From a checkpoint of a small transformer trained on Wikipedia: 3.77M parameters, 250M tokens.
Each number is 128 + 24 x the weight over its row's rms, rounded and kept within 0 to 255. Layers, rows and columns count from 0. The size above them is the row's rms in percent of the matrix's.

# layer 8 attention key, 128x160, rms 0.0429, rows 100-108, columns 0-79
size [102  96 101  96  99  96 101 107  95]
[[101  86 138 146 122 116 111 131 154  88 159 113 100 153 130 112 139 100 153 187 174 117 119 109 115 104  99 118 156 157  98  61 138 152 157 143 156 137 118 117 124 105 131 107 144  91 124 156 109  83 117 130 144 136 137 142 138 157  88 114  83 160 141 113 171 105 137 121 112 121 141 119  89 167 135 100 168  95  91 132]
 [104 145 148 168 114 108  76 125 112 148 102 122 153 140 128 137 132 136 113 144 150  72 123 126 102 109 138 114  66 110 172 144 131  96 140  93 155 140  86 127 106 105 116 160 154 102 102 137 119 115 141  94 198 144 154 137 106 125 130 156 155 103 135 129 131 140 106 141  97 128 151 123 133 143 154 141 153 107 144 130]
 [138 112 133 155 107 142  89 121 179  95 109 144  73 158 148 109 159 121 136 148 135 147 165 112 128  86 110 161 163 164 131  83 144 155 151 135 116 125 103 132 135 112 116 130 143 112  62 109 137 139 129 170 133 135 124 157 114 134  91 115 112 123 153  92 143 113 150 133 141 133 111  85 132 134 125 138 114 142 117 114]
 [164 120 127  83 146 152  93 108 135 154 134 146 135 156 152 151 116 125 120 124 155 127 104 147 103  99 110 184 189 134 132 107 155 127 171 102 143 133 127 116 118 167 108 137 120  84 139 104 128 119 133 133 112  67 113  86 169 116 128 156 114  95 141 139 126 119 106 117 137 130 145 129 115 123  86 100 148  87 110 135]
 [118 152 101 109 127 113 156 130 122 143 186 148 124 158 147 136 119 117 140 142 131 173 174 120 155 130 170 203 140 134  37 108 130 118 133 135 150 161 140 126 140 143 147 124 152 149 141 113  94 144 118  94 136  69 144 100  82 131 103 104 115 104 129 116 118 116 128 102 120 154 128 150 111 141 120 129 167 131 124 121]
 [111 157 121 137 151  89  88 128 174 111 108 151 109 160 128 158 150 119 130 145 159 122 105 137 109 154 112 178 116  96 159 108 123 123 122  62 156  77 137 111 139 109 168 157 161 143 106 108  88 119 123 123 136 104 177 127 156 123 117 142 122  91 112  75 121 129 125 154 140 115 152 127 137 170 125 134 169 136 154 107]
 [128 114 104 105 123 126 128 120 126 146 157 102 126 140 160 106 111 158 103 171  97 140 127 120 104 149 117 101 144 101 103 110 117 147  77 145  89 119 163 102 140 150 108 136 150 151 116 125  93 178 118 159 136 137 161  92 119 122 161 129 124 148 165 161 141  92  85 135 166 104  93 123 131 130 206 131 161 112 154 132]
 [125 120 134 174 124  74 107 108 177 106 131 108 120  91 113 167 152 145 126 127 132 109 112 135 122 130 102  84 117 120 154 128 138 107 145 119 120 114 102 131 122 121 151 164 137 125 179 172 148 111 131 107 161 127 129 118 145 126  99 144 137 144 137  81 187 120 157 115 171 119 104 107 110 169 155 140 101  70  95 144]
 [149 112 136 157 130 106 131 125 189 108 144 142 105 125 118 127 122 128  86 160 116 141  99 110 128 138 144 150 184 101 102 105 114 139 112 116 103 115 166  99 135 106 110 123 147 137  90 108 112  92 129  99 105 146 165 153 114 169 101 100 129 119 178 109 151  64 113 137 118 132 117  75 119 121 158 132 150 117 122 100]]
# layer 8 attention query, 128x160, rms 0.0434, rows 101-108, columns 0-79
size [106 107  92 113 101  91 108 100]
[[148 113 151 129  81 134  79 117 152 127 148 139 127  88 117 158 205 117 133  98 171 165 138 150 155  95  90 134 129 144 173 103 145 146 129 109 125 129 138 147 100 147 127 135 130 107 109 112 116 125  98 106 155 113 167 134 102 109 126 153 160 120 101 125 132 162 137 183 175 112  87 174  95 137 131 165 142 103 120 111]
 [105 132 134 155 102 135  97 117 180 114 102 158 138 109 144  89 190 179 115  95 147 147 172 141 156 131 139 163 140 112 135  92 177 104 109 121 157 101 155 125 108 153 106 131 120 122  63 144 124 125 144 165 124 110 136 123 103 150 128 129 117  85 145 105 121  95 143 147 103 144 181 134 141 113 137 168 166 154 148 140]
 [112 124 134 114 139 164 132 105 140 103 114 129 125 134 176 192 115 120 125 108 169 121 132 176 131 115 126 157 118 161 100 143 102 184 146 129 129 173 119 140  99 137 168 131 162 119 122  87 115 147 148 135 134 135 107 163 148 141 125 143 154 102 139 103 142 138 136 125  90 116 163 149  96 122 142 102 121 112 101 140]
 [103  99 114  93 143 123 137 141 148 165 121 153 174 111 142 147  99 115 142 123 159 106  99 121  92 141 144 181 132 121  94 108 116 158 136 138 108 146 137  95 158 170 123 129 123 122 144 133 145 160 136  93 149  83 138 126 134 116  85  80 131 119 121 153 153 124 104 118 131 125 153 109 100 108  93 136 138 176 120 150]
 [144 144 155 146 119 115 120  83 150 118 108 118 124 114 126 119 174 143 152 134 153 121 154 176 137 105  97 187 139 135 168 115 121 123 125 128 147 135 134 147 122 154 128 148 131 133  72  84 145 131 123 162 108 138 140 157 104 114  91 132  91 118 129 128 119 146 125 131 163 121 194 124 125 151 113 157 145  93 139 140]
 [111 129 135 154 146  92 104 130  98 135 112 124 148 137 170 162 169 166 124 145 103 126 120  95 128 122 120 145 165 133 115 153 128 102 169 167 139 148 126 148 121 170 100 100 125 129 105 136 155 130 129 143 104 144 120 111 135 174 132 146 145 160 154 128 155  90 142 120 126 108 124 102 156 135 133 135 114 134  89 129]
 [148 127 119 111 134 128 107 145  85 134 124 103 136 129 123  96 143 113 120 120 138 146 152 132 143 158 103  83 144 176 154 119 127 139 109 126 149  93  90 142 135 135 152 144 153 146 167 108  88  99 121 130 143 124 138  91 158 142 161 121 121 156 155 155 143 125 158 128 123 131 120 136  76 158 168  92 106 111  85 119]
 [108 163 157 123 124 152 116 145 179 120 123 124 139 123 131 139 119  96 127 170 155  91  97 114 123 107 128 145 174 137 127 109 109 108 138 135 108 127 131 117 135 178 106 142 141 109 137  98 143  86 116 116 102 152 145 129 152 148  90 100  99 142  97 133 165  64 102  88 142 149 106 105 108 148 159 153 164 158  92  94]]